Weights of a small GPT-style language model, trained from scratch on English Wikipedia: vocabulary 2048, rotary positions.
Each number is 128 + 32 x the weight over its row's rms, rounded and kept within 0 to 255. Layers, rows and columns count from 0. Numbers have three digits each. The size before them is the row's rms in percent of the matrix's.

# layer 4 attention query, 320x160, rms 0.0489, rows 170-255, columns 120-159
054:108104169168150107109112129144155074155099119121154090070128125154089149161130112088093119186187111090122092151119152185
024:057102088073128147141187181103057125199080112106133118153126080138137196191116119086152094142121096086188188159123120118
028:094052182149111100137110122148104121156115104165116124131181110177127109194082107112142107159200112137098141152100155122
059:096140200080121122148193107102101070226086073112144080129124066088096106129136128098129105162133144124160144189127196147
039:151174151052123130125196114045052093177125109093143136164153114087145120096166139145126122112090143148152130142105134114
038:178111142169166092090132130143125104124161101136137121120109127128117127102181119173111184151162199189106082167101183144
042:122136104125109120071115105089115136131163178128187103135142134099140133122162139151075119124121124118130108125122125109
071:171111144166140125190090053100190150123116117099110126038155130151131126122118152109148152147136113089178126089147072122
042:120096073075107154075135181184140062149180108141131101135125153149140131131165079158092154105100205108213132180093200103
074:079120098048138130097151181111118133130158122158137098128103135137103164122092137183091138086096191075217151180113239133
077:195157149193130138157155123136147111081155136080124137129162125103123106135181149111153114148146081176082141136167051110
090:140172145115108109090146101117092133108129131104139189171126135139168197148174156141122119132124123131144158052151055145
054:141093180183137089121119124159129130131128146134117113101181114170070158175116078086128129159168141112101115146106183124
092:156198099107153120127146096111115120116162124106163152147099158080155109102156145182116161096116180190157125115136107148
058:136186112059181133148176138086111126160133098083163120122099122088148134084149148158111134071085112113137170160153114157
033:144154091163157121085110089171123126109155134103150132121094157097176129126142150157079145109159133174202096109129090193
034:132110185157101139158082132213155134099108145122099100070137110178090120148075093071123103170198100084128085106127169127
053:157109084198143152119060141165170200064163179165094204135124174164158175107130155167109141094113119133138126066111048116
059:114102189132141125133149129153115090182069107113143064077152099149081134168127085063127098186166117083126128189113189157
028:125115101144181133070106088133184064160157143110132115114062132107085191124160135162102163134127137134101084115136114153
059:119081164107147093127151130133096088201084113121113071125141080146101129176148106080128110169152093074091143190109176139
041:132102075216155117058053121185211123111159175134136115161105135123114107114148121151089148137166128106103087148145136141
177:147161188093141129055148169108057151112111164107088067153097132128179084194088078139135116093087118158067113110118162129
146:055145162105110112100070124115083145144149131103170112155083191137176119142121114181129156153160108130109116140109110108
116:103200188066159124154192098093171169141153117110104130102071086130114080143164048138154119141129102186105140120094094155
102:106133154080090092088144092109148103136111140168182194162073156087145084182115097173184107158155116108153121124090121134
115:157151131130115132125180146145092126105181121089047103067104083148111137134069107131113119087180145143110150073147124111
123:111148255086162134111129160101127111083137144162079135130127150096183144161121130106122116180160137131188044106127070165
118:132177166111113149111161117106099113147169136148129160101121116120113172143093110120108094117126110145141077113057130150
141:136153168156129143161067129109122117193151105152190096127143143124164164133149150126161122149133141085161103148123111211
129:145141094096107163167077129115131136113165109089127121168165102184140096120084158106116111114204077191188143124106075142
132:141145135136112115121138138158107068205064154060105181108154160121073178188135134086123150111071173106107094168167179073
146:146084166119164096108186108157159136176144160167078067143116189100145130124160062134075127102142082157114191088197159075
132:136141097132081146079157170208076153112160155115175126129109108135059171125106095128043146107137138117158090175111076153
127:088108116113174141134148114118156046133090117100164198136123156162094066127142137144060128140126108129113116167130183097
136:138132127157135129128147079132149131142133112179148160161102128115181117118124128144105116160169098141113127105086101147
131:073153118133119136137162137156096087090113151121142083155066214131162147075095108145078119101124171173135141163090086122
147:124119111086111108092163148054155143120159147111123209165130128144105124095102135191101097171175100174129126110134083144
164:145103172129139133152083124086106084105108071078073157147125070182108064115148133102155143120083114166138085139109114087
152:182111163147144145160130098164107127122148127093157084160075124130140081135117101100127144162128113170082150158134134179
123:112099113154122126171047096115140106112154072114144084185095166194091120084142169124135132104100147139170140155131111106
130:151166219095148169139162137120089148137167158149101183080151082098149057153145063123112105158160121147118158152111134161
126:152109038183130101138123144121143108148095131103132153084114113154087194037154182139138119058131150142120130125147170109
114:175128134127161097131099068160120159206104107153144093132111085140130122073167105127111095088144114140157155135134124173
144:151149167104130113187096106108073148177127119161157159148147138097138117090133129082158129138168108136130201139138038130
133:153187112150097140187093182192115105118133183112125108143121109164086175137133141116104116116155114121228118134108119174
141:131133134109164122143176115136203123091097202108084133127107151115110222123121119161101064104105127114171119094088135127
123:140171142120147159141155113095136102082162137167134136135114140099186114163166157151110120098125116135112145094133153166
139:202188125123120108129122098148129120194081140118142150129151172107136109128187128097191101131045139147147075179126153132
125:091137144094141099103150119131125119177036152145168192138133078165158148088089153112118098100144103176137200149135125098
130:121131137094128132140173114111092091100173179120101201153123141091132124127070150077176152125117143146085121125075125145
102:130148177153100119090132147184162124143157127136147117110095097122076161122166084100113164107036113122150055117124136143
123:147073092127114154074145107088136115143097175143112115123151171111157207073153085108125160067129148105148126086167149188
143:161108125111127119119182086213153125113164167097143145091138124073051074132129129119043072135142117147118097146151076156
161:109078067149150130079121173067104137091128157121049146138158097139177090160138146086129097143147125137086158154116129101
133:107123156180076134118101098083128121174141171104155108145083130142133157113133082164053090144099144128147106136150163137
153:127144136066204169097113162167133121116133100144134112117102073130158141155075190155131124141153108099109108067069108127
132:120168143154093083158168094173165127094087161152134127078181074125054108149179058061116110165128149145155116142102088073
146:115214131080118152144211177155155200132102172139088143141146141095126125096148131081143159169138125184094143123143102159
164:133159134097160150123107155142115157130089119199183114168149143161116144108171146113109119127124129117084113101072130142
146:123194164160126088150189166098117143168128090123116105105131144077119103078093124105094117151131124156134102129127104164
157:129166135171110084129121132177128124143125100133094075109110134154148077119128102088148129097159107165157097169147066120
151:052170102119204151104160162112112035131163149098066134143166127102147138086142129086171115135110116140125174131161141146
167:088124112090123083141141178117094068153184190122116102213098109133083150173093060090155099116124125107089163130153080065
176:134124095104171176146078130152077136120119134105172162181165121117118197151083139147187143147148115100154145175141101146
173:117077123148160202154138116093152148084075140159100101065142097124072079169139106169103123126152164129143069125142151137
155:143111087205128162117104104080146126144122130106164146100134136146175134142136144145124144080115108140095156131114141209
172:098097141110079090158136109142121119104139129159151121131158086107122141150128164129130081099132102121145048142116051223
154:139056076063084125118098116135153084156178156160106165186138143124164150043145110108150142116145113188128118157101083195
170:132113122104151175133152123082112139168122158114094160083176135127148136171124127143157158155169157113082170178118136120
187:101146150153131088144164142130187119153094149179121127098216158072081131144122125078112234116148154161101123132093098061
145:179056083146121123116052123150085069107123120107141115118091097189179105122103202154108100107126125102147136116172085124
165:127143225120095095200155084163155131129106148175115105091190123112107116149177072157110167129107183123124130109120072071
134:119199184152124133140206097114105143173123147118140123150130115084108129115134076103104142124128130204166116150136107138
129:103140104164182155163146158118131147084223115109140119175116131161065106135110103188119110118128111157164142104095156172
140:135130117172154082072144051129121134145125149078092148135140123153097138052090099117067136166139065090130117143145062106
129:131142168137106159168094138087088110158119164111087125082138135121113133102130147144130131125103165140153129076179128165
161:168098110158105080123154143139096088145088123101115109118113126116095070138144142113059104116134147158141149153201179102
178:149087102099096140169120150166121123100129129163148122140215126161106125118125107158149134147115146103138193136141123091
152:218098125136169099147098087136146144141097126147119110117096187135106135123177118128190145110188112137113155135178157185
165:124102140135113094084105141048171074107139154133145117099155086133107109127100080139077162147119103120096095086129133162
151:101108158060134145143092098116159158142051130158123178048068080115152176148135180158164158170144078108143102163169132084
169:170114087158132111187125098132166076102090149095149150126142138096166082125124117141164164132112092132104144177191097154
167:070122140154112152209152148166143128152134087106108159147097172142073111141116121088129109118171163114092164111148158171
163:171118135120164123155126127082158085117127140132124042127174093111151124099153125132111136123094146107125093142073134114
156:146132137096171190139121117111129185092104129133147145154109155109066158116090124125139113081156126178155122113089163167
# layer 4 attention key, 320x160, rms 0.0477, rows 170-255, columns 120-159
047:100083159108130119111134132143165133095130120118150107126119135124133093132219119156085111144121115114120128128120141120
024:098116098150100090174090118063111153105112143079153105159111152096064095187097127132118121127099134134133172082089123161
031:102093145107133135151130120161179152100118142111174107136101158138049096152169066146063074113160121121140132164130153113
050:101101161088118114086081123061153143130100148113148142140107116134107060121160094095087104160118111139102085104116139116
040:161164144137086102118105136115130159135095141126102160127072080160092119111066122072151153177125115143095128104120099136
035:172175187102134132084186172156131090124185152182058144107111151164120176125166157105122121163122123117087108156145148082
040:141147112105146125102136102179116109147081141152144110064127108159123171091057167129160150081105158124134125139109130160
042:155071175113156152114119103089127139095168147133063125179149131085109085162196086127093085108128069134164129104108132105
041:101114151135090115144138119085161164088178074113135156146109165102123090133111147096112128150183103189082130106142128109
072:090088137116080137141142119088153157082180082114152148146110148116123075146139131128102140138167088188101133089126095102
083:135206105140127096129123167158083113123052121125080147119134102119147135075070172077169116142112174082117121123137079159
102:155199108143143092135120143157066136107021172094074131154118125112101155107103136093147117143089194080147128104103100171
041:133106166139168144105161125170143140109116084093134098128125128092101141125229101153112096135130113088118128154135139098
098:168209133126126107076135149130095116134138159162062146116149104164142191118092159081167161155133129128100117119165105125
060:136177143128121096114074133109105127135120114120116152111145115191112130093111154073151157147117113134071099122144095114
034:134166155124137181095129130126115114089199150228093128117137119174195150167091142116125152149195101168029113123193060116
043:081048144130161161123147095135141127161154142129171102150118144078172129135159086162122110091133129143192110123105172143
046:133135083143169148174176089130085083135152109152111097121159139138176208169113162163161120102123152131121138124097085127
054:078047169123138135123130095128169145128124143119187106153126143089120050136203069134094105152125122113148121135103164144
027:153186148084109125081156149143137104110105149140081135133155114151162159149137199107164133187106132115106093110109115120
049:098081141114132133147093137111177167120084133077205137148115129114136049131166095113083099161115135120132111145096168125
045:116136140076146154102163133126116105105141166181141098108166105101207139133159137137124159110146130127144129114163137094
169:130095129148114129164136152108106097175127125135160155145106095112072139120128141151154110149091173131183069126165113114
156:097122091090127163163157176090146140105091120175169116092120152133085154090130196118167071146084177133115116116105144166
123:130129071110136110175095152156099148112127176077183124129123082120107197153128136103082104192115123140126166102103172153
104:089131128154048160099053137090149073134146113109106099090139163116132147149154122120155145144105165168174114093162149123
115:117134120163162075161136102129127134082099152119109136125094114115114151109152075119164130105084055045100109076064108179
133:178131139159118146102131167136061131103126177166137111090154166162131200077116142164174108131080193161105145118073096159
136:170129131172101103123134165110133116136153155117189093146094066142108163130093158107153113132115165132171136081131102143
146:138135127077129139113129197088119143127108125140141163085120136143169085120158158124176142094070146147106150078129090136
127:165091095138076110183134147191109163164142075148163106111174090158088150153097177137089121102108097128094140170134093168
139:154122160118114129126122070078119119119140112107142115124107144135119147115113153196158111099215171116132093129119143125
128:146128116074128124097086140088115151152109134080130149181140113096155124147184069128102125106157136126180044169121151134
129:162035188173105147176115105101145092147145122146151143150138119165166133097101123177135117168178141088152140149075143201
130:103152144125064126124086136123135192137106146161192085155145105108107179119151192135095110116218117107126107157117136123
149:124136123127181105122142117110136074154187165126148123113151146147129159129113147144076101115140098119124149151133144144
135:121082103184138097119142138099143125158195136099072152119129160140163100137152102107095197172179064097196148162072090110
146:110118210186121153167069154167146136162104122131113152124140131144139097102210151084115136123097131113142082117153106112
142:177162128095098126105108126067111183158112162128177102148149111120157190195123120153120058153161128154149125093083140064
148:067143103069114130144137041137083168097139150140044176127119144154160088162196127168114139131139121103150143078152127131
149:166183100068153171125147080150143146165149118140095136141139158153149098136074156053127186145139101126076159145149153132
132:142147122135086149158093161110082128108167160138146104170114107168153182149138100145102094196072175177134157063138134108
137:127129164112171138138125144153144150134071095096101149144097113089166036115128096072120171099164058079162109131152111134
126:163162109077120151106100150117120118098143106105098114093082133126160074148074107067114156138109079126099141096158089173
134:104124089123102171088142130116132073097182106167088180128182169168108116135156099127123119130122142151096169124117134127
135:165121176104099178146153129152101142165112120125066133176053129107155078117149123139129148106141086146109199159116141203
144:142129150129152106123131091129132099118160141072103066106037147121130098153119076152101124096166076116180093150101103219
129:184162092087130109111070140114136190194074138176157101105103148135183151112174167125051119112096102121130102133157160146
135:125134187099142094066173087103129092101078078114084071083164147135132200177149078139159129135165131140128163142150112079
128:112124119179140105125146112123107095123150152167130189091159122123144070135095161127139131117127153125169157126114083187
131:149122152159134119104133079149104106136137153106146084141113135186129153140187096156092117116097123112074133099126157082
112:139113189084138143138110108085175106128121114117151080149130045112122153114078127181155131086160143151142154151139127129
140:148161122164077149070095131103116176134093172046091187116091096119133099123113111174115135122157147094195141090158102146
147:145099192118154118124106126160173097137095118168150057119139126151152193170166118153121120136123132111115043145105159164
164:141110090105131075099053108148124120134140125107092070142130108130136112146156094149151071090105099082105163175128129128
127:172111089165099117118189100095087148106135158112129113159124148109129145111139139086228191174166128169169153147085150134
163:105150072173124096120139122135138136133104114154114137133108150125136184126113148124081177104087126113109129180165196175
122:134089161149116194088124213035124139147100109186192157106099146094136123106159141149106159134140132128105153106140119106
146:190150136097106084144074137110097163195112149159114106129131161134156179090114165104079080191134168112109112097110168055
173:170188096106108095138099100137141125158131133166090119096062132119125139109106130102129092144127155128139081108096126118
146:102124106120127126146117145117158126133119150175148151171131160110081129126088105100175134161032172125129120122092158107
173:127149149108105143158078166138170078155125116131164170089165110105108054168102112128067152142134157084073167097125056073
169:158123092140133157175105166161118142184154132148154107051183092050142084092128116097093117088160137132112098144139142117
174:090116136188132156166157109125098089122195134092119100092141144118124143158123157128146190112065172158047192139180095128
175:125140102077113135154127083057115113170087166111081088102127078094096146147137106125128069139141188162137126146113114082
184:121116175130120194126102133177140125154112081122119190194129157078139133071119160125119099149132158096147094111127101145
165:185184147088098129146092188130182112097152177107144154134111093126117110112170104154181099148141143140158151145102192111
173:163117131119113051111156137117140103149120172106092117124164192120113116125139123125122141150094116075099101098172142104
158:190153160114187158134144104149160086169143135052064139081101076103143110145070126120121164157130115184096089113114126128
175:133127182189099152141173161126133161084130125153120122104177169117179126115109127104137140134135144109166175133107110100
145:144072156163103154098135195122152123104141134137176103117141167158164102146116136131124138151084151168120162171076106079
153:085128147147129123067150098108116111089160136076170107061124136146140156136134140162095199093239125130086121093160081149
158:110100152169111110129159191079132070095113097133113176135137178150176179103127163113146147128115124105166112129167163138
131:168118059135091155147115186148161160184097208163188151129133127066100110132124087083149134157079141090131150138129144108
140:127117137153192169097154115173093142140100113101143136150135109101139152123113115140133189098096124137136103193180137174
170:104117106146129095056086180100143117142163197119146096106117094133130128176158146129140107139175128143086200051140110139
148:117124131082095116093069054123136098067159078122063091135133101209141115141159149124149151107128159152157115154189132117
165:103096123135105146133126117148158107075139106133188137133125237128174116155155137112135145120107123140098140164166155113
170:115109147126069137106115179124110115111176176116146133106067079147126155166148098145054124138169123165132166104143130100
154:133174144092171106136102082077159087125141159115148155138116186132091140204092117090105088155165121161102113119149132107
167:127146134138067116073114108121093194168118141083112147138110125083098148139156125153160179100133149123051183146171159183
156:132094189093101140157159091100148096175140085158130112118100123146138133119116188196116099154143177156119161068108079101
176:104110186095072096138139181086143143053162103107153161073103130128083087109158094146125112166147117160091102088178116095
177:160115114127157070126130122125034116131095119115168169152116209183149120152181117171116125155097087161184128129086081149
162:130090110149099136114082145099095186057136107132090136082209096148099142138133100133137096127160122142105110163154165105
160:137148109139157096113106186161099101161127143097109161188154128107148107189120154149142166161097188125134186119178122186
# layer 4 attention value, 320x160, rms 0.059, rows 160-240, columns 120-159
058:113139170160148125069104083159100137147153138138110134122125148172126126153142136111156127070141079096079128108185125099
049:137121113079186084120130121087149117155084114127128102147116104128117137159106106087137155189087140118116101185144146114
044:158076097087082090179150109147170139143143091099144140093106081142110079097113088163203138190110185171124099149120169138
069:123113128198087089094130122121136159109154096188170184132150146184171151111119145118132142198139077150158125150115129110
059:117101108123117119177072125111148120108107151077140112140116157053134171128133144113084123143151140120162137116139131188
060:131164103136127172160089111135138153099111149103100114154128113050093183176139179141116118114100111150180126038153110129
059:121165160138111165077163061085111114166158148135133155189064130139120151130067119147143142072153073153098105114155134115
064:124154087092162073132117144078111100120129152189140113115149135192113152120116108134049145135153060086136189123138087069
063:151121149118162144124071157100173078121095155115160176147117140075170132107142160138103102171139140108184116174110165164
055:152090069121107175058138159157168154123109174071138177117110088179149121087162134138145086149122168146132076106099150206
069:157138120076166114119156117112099081172073158102093116066136147109141145085148133122127117095070155088130119096143134138
050:129104181196088074111100076109106166147152108131076174105124122152096168147118139128128138197140110173109120141149084141
078:114098103129155179104132111160133123111102116121119104100125089165128114125135090109148158082110178089121108165132139160
067:125148145135130129081146123087168175111120140128120121142132178145098174166095154110123180114109074114110108145138134119
070:123149140095147095102115136107101120185082109142143090113081142117174121112118140106110108135103168117130090119091162156
049:149140129102107120169172169141106114169136081087128115177132136146106113067075121189169135125100189157100146118079118043
053:129110125126076095193130121110137156139105158038141148207066129094108178149131137097175161094123200128106142079100108178
053:173160136079111147131134130080098104161087109137146112160123087124158115081143175092088083100152087088140124103068143130
059:145137121158121123130112134157155155122176144171136158085196146192123108186207138111099120114124111091102153133162087121
055:113103115154115115127168163133069139148130126098128132081154086223166132123063069111139170127159136173088134183136107102
055:147152099140095130171161075121088111091159186117119162174106121132133147121134135156130109078148144129100176053127114118
066:150086158164125079114070109142171141143139142184167179119160130167133086164144166102100148201114098110136120181143156109
052:125094171092116181145087120163147131113114083158156111188130133084148061147125146131067128155195117066191122174130166091
057:158087103146092112166156146107141147128100151071109147105119130104143151107146139144103138113116175177176138130116134164
055:150148117137115129210173166095144120138194128154133151152149110125112139113109177135129154155145108174146154108089140045
054:156159136105057169097172136183145165161179081112094119084127085184118142133124068181162141165138151156135162208138176105
057:106130101151108151108122125215163152123143109141136092094168084180179091158183051125117143152133165088090185199178113153
061:145139083172073111202145132208174148130156120127127178155135135116103115120171194104170120128074188107155140094141143091
051:090122128116146116066058069140141160141146128136116070099129112142073104194152124145104139100084110116094092161190147152
056:185127132097126181125136219160170173063180120163152116094150153163067094164167123132105122114105141138146150119093115081
048:125096130153141186088126108210108124150165138093139130114084088088117120135157125078151138114137164084119044134122152161
056:116096148141130141144061178139164139113116121139110176166139161092147080129131141072126154167121183135123057125121143195
117:103126171124175093099077155097113114132152109142140111112127093077150127067114139129095155099152122088147082092146115142
137:126128152118134148080097082148162093119140098151145149074124069119132177135127103115083145163139115101207181067128106127
141:181118123051163196197114126117084097135177134171128180148110117127140082116119132154100079115126161091100155129118138075
137:085203141129126152168075122117178115109081114121101091116123139157147105139074115125133133140119142102112090118127141109
124:165125183128121165148138146143078122130135133089148132179104193154157103102156117168144171126113133124158185118157133116
123:211139102181105150161136164143163152173132123124146104095145099073065093089102121150136139132163094163137173137146147131
126:077148183157116121069130151061176084146169101125151173077116098107139131066120139179140126116149134131060125165116075208
137:109097174195124102182114074118161124158092162106144077164085074158206086148143064121166124122167100126156167117092110191
123:114147112102131183139179132175110104102156136092094078196097114106178117070108172174137167082123100074083117110119148122
108:088132053111144129094086110151172145191064104107170158115132146118131117153188130084127173134114124192141123158106177112
118:108140170122100172115109163153102136145108154178128117126162119133177132146158136097181188149109155147056082135086168107
134:176104117086150161115214111128066121112112161101144167131134141108188101133139133156122078136137141145085196145103133180
121:119122150113130134139144160158091140088120127142128156137179106083068146068084130123154084102186109112122109161149147107
129:141159204169126180074091156188105137134141126095158112130113106082168083182126124097129123111076148084101127134118191105
120:147096151080155105093149083137057098093125211117099084117175177186109117157033161099127166150123093101131135117134113128
131:087096084203143112054117091122120088113127132129125137088144155157063171087090112100123133144153136132186159167190111202
122:127087082136099099125137108126145131139052074128150120069175139141143124217143105175169151130151148115162092130099167131
127:141078102168143175158147137089131101117184117103106133123082178127140180138094085201125160102091114101128143148129127162
129:112100144094108062082120206147155209129054103137140152150189137184119137090165121173175091114133076158142111069119169079
105:146176121119103167107096107130109177073149079181130092140092116147131093112067070140130140175117136096096109140114173113
122:117126143174139114150115115130095140152092106126144189132095198143161152033154129082156151173110184135153088148106107102
130:110155151151177147100113036158179102112112087151101163144104240144129076123156160082145133183170188132113184130132122139
129:149122115072185163130111161116138140149034128088121069148074139094094082109121147076170174165138154155124144115124121149
125:145150124120172119128138141103123138070071085162154117123085172133118163116136167087103123167158122166152108137102130084
134:116065139130062164144127166152108095133093157105093144152074120114133129113160082140109095146124155144095056115160208131
124:144133216170195122137092067188184183138101170065083163132134099116143147137146137091140139115147130132163110096171110077
115:139164110154129144114110176111168142103138103133122101163144123178130149110218172161107159086102124080154110092116055118
117:132059169147173151135109122185081071139123124169099144091162102090117157144178131141099128119161161171188150135134138159
127:089102172102072121164141132167145131080134124081147081115108133093125133147114175164115081102162109171145115131098199145
134:087085116101148116170139111117183137086102146118098189114135140160086118111105126108096119128145107141092122104095133055
116:122153102113109162094181137104116136121146146152108154076103069135118118196110165116079064102146129176140147163157148149
121:134093101073120139133180088141113103166103044131129071147092120145089106114085108153109155139113159131094096152094163069
151:071119076093113107138113136148154091126118093137112125109155156093152102142112114071134166099094107125109101116138058094
150:156127144174134122149130140117138091097117157110163149153111113150006143109115130124071127100128098168149107083145144108
156:093128118092071173117137151167152156129105175108095164091087171123108128161192097118091136093090146170149125106091100163
150:136085110181060069143127065170121097080136134085130161083168098161156127126086128171148125136062180160118140069141191065
140:098080139118103129096091094124170124147136147089095152073162112079056132108110095099158110108195121117130112127112127096
148:127091099135132133168211141199119164115153108173099126136117088138116131181084117115166169129166123107085125138111105120
141:124125144150123137148173079102087136071193149113100089072130094112155103153102136101049210142139134199126155079177131156
155:121104159107094128063184152077144099178147142130118121151103205141053100113130102114106102099092132053103137166132154108
141:123046115118139087073093121127126159108074145132121157128100071127203116153123127185149162116169135131155066155150158170
143:111127146132167085158134075151156109152109161106105140141179171119148119043127112091136130093105080192139134083121133086
137:156136098130101127136159140104093114103168177117193141086121118118095133178127150119148110132035123117120101136130185075
144:171082085110113084112149168117180158151081142192142169113148119161082123142157146107139108107139162110078128135103119174
158:184159109128090075151202166142121165136139067160131089156147145083132109166101103160113128124102173082077099123113080104
155:155104125143144147165152217135162090116110148135131164154134136093107154116103195118172148113087107140091085155238096148
143:157153159157092139113141157139092126118146159102212098152069149098156147087134117154130168124120088124204170134141119146
155:103138114111097134131162123101141132108112148140114139093131149168071120187119160171116145112109175161201144119133111053
147:147100166179153124088189144142124170200164127138118101110112185095143185120126160103155163184138109106130166146161127148
# layer 4 attention output (transposed), 320x160, rms 0.065, rows 160-240, columns 120-159
064:115058133165117133129178144120097125148125117128133115165085063083120108149131133156102100176125158090107121173094214130
055:160144166145078139151119050137153101172117126158129131122140186176125119082145135157173130154173167196141103112101044135
054:157136138095139125117122082116112102148124124139114182091176122140142161131158148097170122077103134122096192131121051148
085:137115154095137104160142094111065128127087161145166133136144112084135140148181090127143130072102139073121072111131132136
084:124154168101067147120134114117153129103169134166163170111161110143121123120190170107108152050122167229165125105109103131
075:130098140100089099158138139126115107109133147134141135117112173173149087105129122100123151106107131169203141090090118132
063:098078118190151088134111167135128121130138076158155059111140130116080127113166094110148115179095141078114132154086183133
081:121151186164134134148123111161131137097119153104138122126121155121111133136144168086168106148140191175137039068109107170
080:160159130099093128168143063135111155154157160154157111135166167159103117099206139115100138057136174211138126048086076136
065:051140146117154100180116054090124150120113118173150121110166113079120080132149070138136111070081116099141175155137142121
082:110137158171164151123090174176184141141133110138124089161096174182132070109081154149137101167198126174116145146118124112
064:151107086139107145153103108133124083135086117153132128126105099138121099132143097128174111094149167021109111137089155166
107:159170177161111127108112145101149149175113114095114138135102113126141111169076127149118125206152116178093185106172127107
075:128105175160069104157134117133095117152137134151201146145132096137136095131181119121099141152109169175099094133094165125
079:135094103173122137141080161147189125102114094077087097133121156151079116148112119151126100154141103101144139157185053096
057:157124097171183173134081125147072146126124132112110123077129135127155084163093118128182095165148055064096137143156158149
061:158164042151109127142115109143111102147123076182165144079141113143082089067149149132130073170068127216175136214087096129
064:100130148192196123134092175137142179133147113125138073099157209139120092136115085161182149167127132149076080091179121130
068:118129127090150138143170113133094141111116145116122146154131058062130167103137144086144122085127131132130073155125145106
072:112091177149144112141087129136142137102106105138124113132120143141126112173109138090157083202131116045070107114154148130
059:120136070151218148088124183160146133123152103133090086084140077073123097101094115147146138163069047103088118193106164128
075:160139103041117147162168095157093119146118190159145141165173129103134169080175104109167118090132164162074108126111123133
061:173211154125106147100113139108132163091161168082125158087163131157134206159172140118137125073093163227128154024142091171
065:125183117145149112156075111130137076122140108154174164111118147182133131143152180083091078108145167185134140066125094134
064:115109135117138155105063106126119145122099138158128127106158156102146106102132098136167120101114090143122065090140153191
067:101135145120131117125159103115085087071127207112154108132142175140176121160099147084148147139118107090079145115137095114
072:107113180117126110140159136107091128102113138086111159159137105112137139135105159137136108104153103126072128168146156092
068:113129109062165122138156124081064106131080129139127118102143089080141109132112099170148098097120075163184115160139105164
055:147100150123085133158194142080104080088123105127117179184122120130118161125120108111127135132159180118125187141112093146
065:116166079064127113122142065138104201133099169096123173144153099099207169097126148112120119128138107149115100112154136111
059:149108104123101160132132125084155160148101116148079123124102071142123096113115101184082093124118097130144232128139153104
069:150130088076111128121109134114112144161102077134121121108140064135106157109167116170088095076110064108126165149141124094
112:139090077124077172153130110049164136138082137129088148162081151112137154196096106119178130146156086197131143124095087142
125:057081158178147142147114164103099099127065098152098139131136144102176042125153186097202117083154114139065114135132141154
129:132103150188084110140160178148142110116120146097162119113099112141113145089137119122118147084147078160101098144183132162
126:117125117120107086096105078095108097126175108157136173129124127131158099158136170111113113152101187121159104009161132109
120:153148159066120089129104126114152153161133162113170123123163079117126164114116106153132123090176069130210022130158152108
121:126117180140116163124121154114132103166159149097124077114142140126132115134154145138130123101113133093152071165037111090
123:154154174126154195133171108129070174113143136114148094144103157146167071204119090114127068091092147169121141123118145173
122:064153161085119145096110136155123135128123096178184175152188131123149101114135113085130140160109135157173140158146156150
116:088159063124118118144157141093145092143131065153157157147149089060119145093139091149105133114103085185152111126135095125
104:159144165160157104161171160141151166124147106154089138081141126137123153109152085151077083156117091179119123128100101125
121:130108159113105111113166122143133120083148100116175154128116111142126101112102167078064042115133162101121135136104092127
127:138180155107122095142106178130156072104161073104153106068136158147087156162105137090113129080171111111067111138178072130
110:122045077121106103102149160152138112107160163134094064126134093087103115114175096152119149128181163192143148201113115144
120:179135144117133063166203155130058078156163182123133212183120135106146140117150074128131099100144150127090139108116105173
111:095130136120096158114086088119119129132168147149161109156182171116162074140178127190107168177159079161135101109095094110
130:108099088193119089141142181142101156141114149133171102147123131161111113120111140139124139144113102108047113095160149097
115:157163151191113072148131175124155086071140137150143134149122185197159171112077099186136166114128160163172139101107170127
121:142163135126141090128132122117126103168118136179168144151145150092206069062170102191128126102141085168099091111145155201
124:180164106136107124178129133114093068088170130136141124134081133122120130123100145115139167110127187184119157177127108128
102:142074147134177107102201109125123123143132200148134195123162172179147165116153113133118104091119058169149143157131083065
118:113126108112110115178125136122137175149128154155107165099144123142100078145171126146155118147140099154147170108159099139
127:117139116167108060124145132130097175096147174139170120125142079150147120138142124172124185121104126152189116075153140098
134:066111116113077113125114123122107075094056125143157102156175132105131133133155140139129109174117128137044095114032077142
118:152139132175106074126164103089150141101196161141130116124169089123150135102145142099198084129110176090095114179109092042
136:121120095156143140102150147118157133156084124197114119086138099150080113159100210113131128066118106100224082164104134161
122:055151114093133132164162126151127176109151123141109088116124131127104130151109124168158069122043181082121149134109124139
114:069089065099156122088164142135159109086121166113118140148072098130122132128075150126156126163110137112094153104105196132
112:084146154146110114151121103157081156137105137102138071157114122078161144127152124146093099119098101057103072121173119109
123:109100096132152160106173156088157136159108131118091104104181096174158159157118127124152046115081175152154109210112110125
125:103153110122161144135103089171133133105170141089107067113119153152154127110163142135132074068128137144218159161183113130
118:186137095107103104159149104140162158103154105176133088146137150144149124102170117139152111116137132109114154122083140148
111:113156223129130121075149178107116164104148172144137177162173130139184112172170139088179193141133134139066098098103075150
140:137100092213130140125119097073168107146113143106111116110120162109143125158129102132132085123130171151124107150120177169
134:105148151122134161124119166171195117098135117119127136130165135095104053105140116101173146070134134130138150162126055115
138:160109161163145121091145148099095066159120126112112132165137151115165144150088132170155152179160220104111130118123121144
146:109141103128160212150203158112123165159104150105146104171144126131132096112156119188143109171145144120157152150158134162
128:102183096115114148117126098146130097228095142177116148139165113130132135151104165126142126103129136225237128101149112142
135:134104128130131108127135095084123094110191137152091119125162141136147124087120128153138126103134115197157099082134129157
128:176179131120192129104106145132067132109089137106111187142136139164112128096112171143129119088128126079112112137092130115
133:127148109146124106194133107139154125155117135082133110083106118093122096103153146082135134084127093106128105130157152176
123:102180159104102098134153125148184125143132134186146158125124119124108092105121095093114100130172117152180064105134106147
140:168152139189110155140108121154155123139206192131133116150155123105106092160119101154183162135136157079056109185154122186
135:145116103138154142141112113108107175186129137144109170124113126202079169104133187103140109176144115121100158150111108090
132:123118101126133146109134128162118126123113096059115079121113118167161149107130116167114105118107098091067070106151141031
150:098116135112161120113132066107155128114141144146141107068098079115119128138155154028104126200101155127062128179071156126
150:125155165086092134139110114167126173068126149139104157125130094152087091128154099118145148154099104090134105120101133123
133:072100102152126145172122175136081054126078116144156103129068098081131069115087104152133128165117162108096122111160145148
135:108087068161211120128138120099092162160124121099066114107089084092091148115128107118110121134110158116093111141189118064
138:127140122151098177167067141109098132087110089149138111189122154137092135142166164122116090127163108090148089117077170064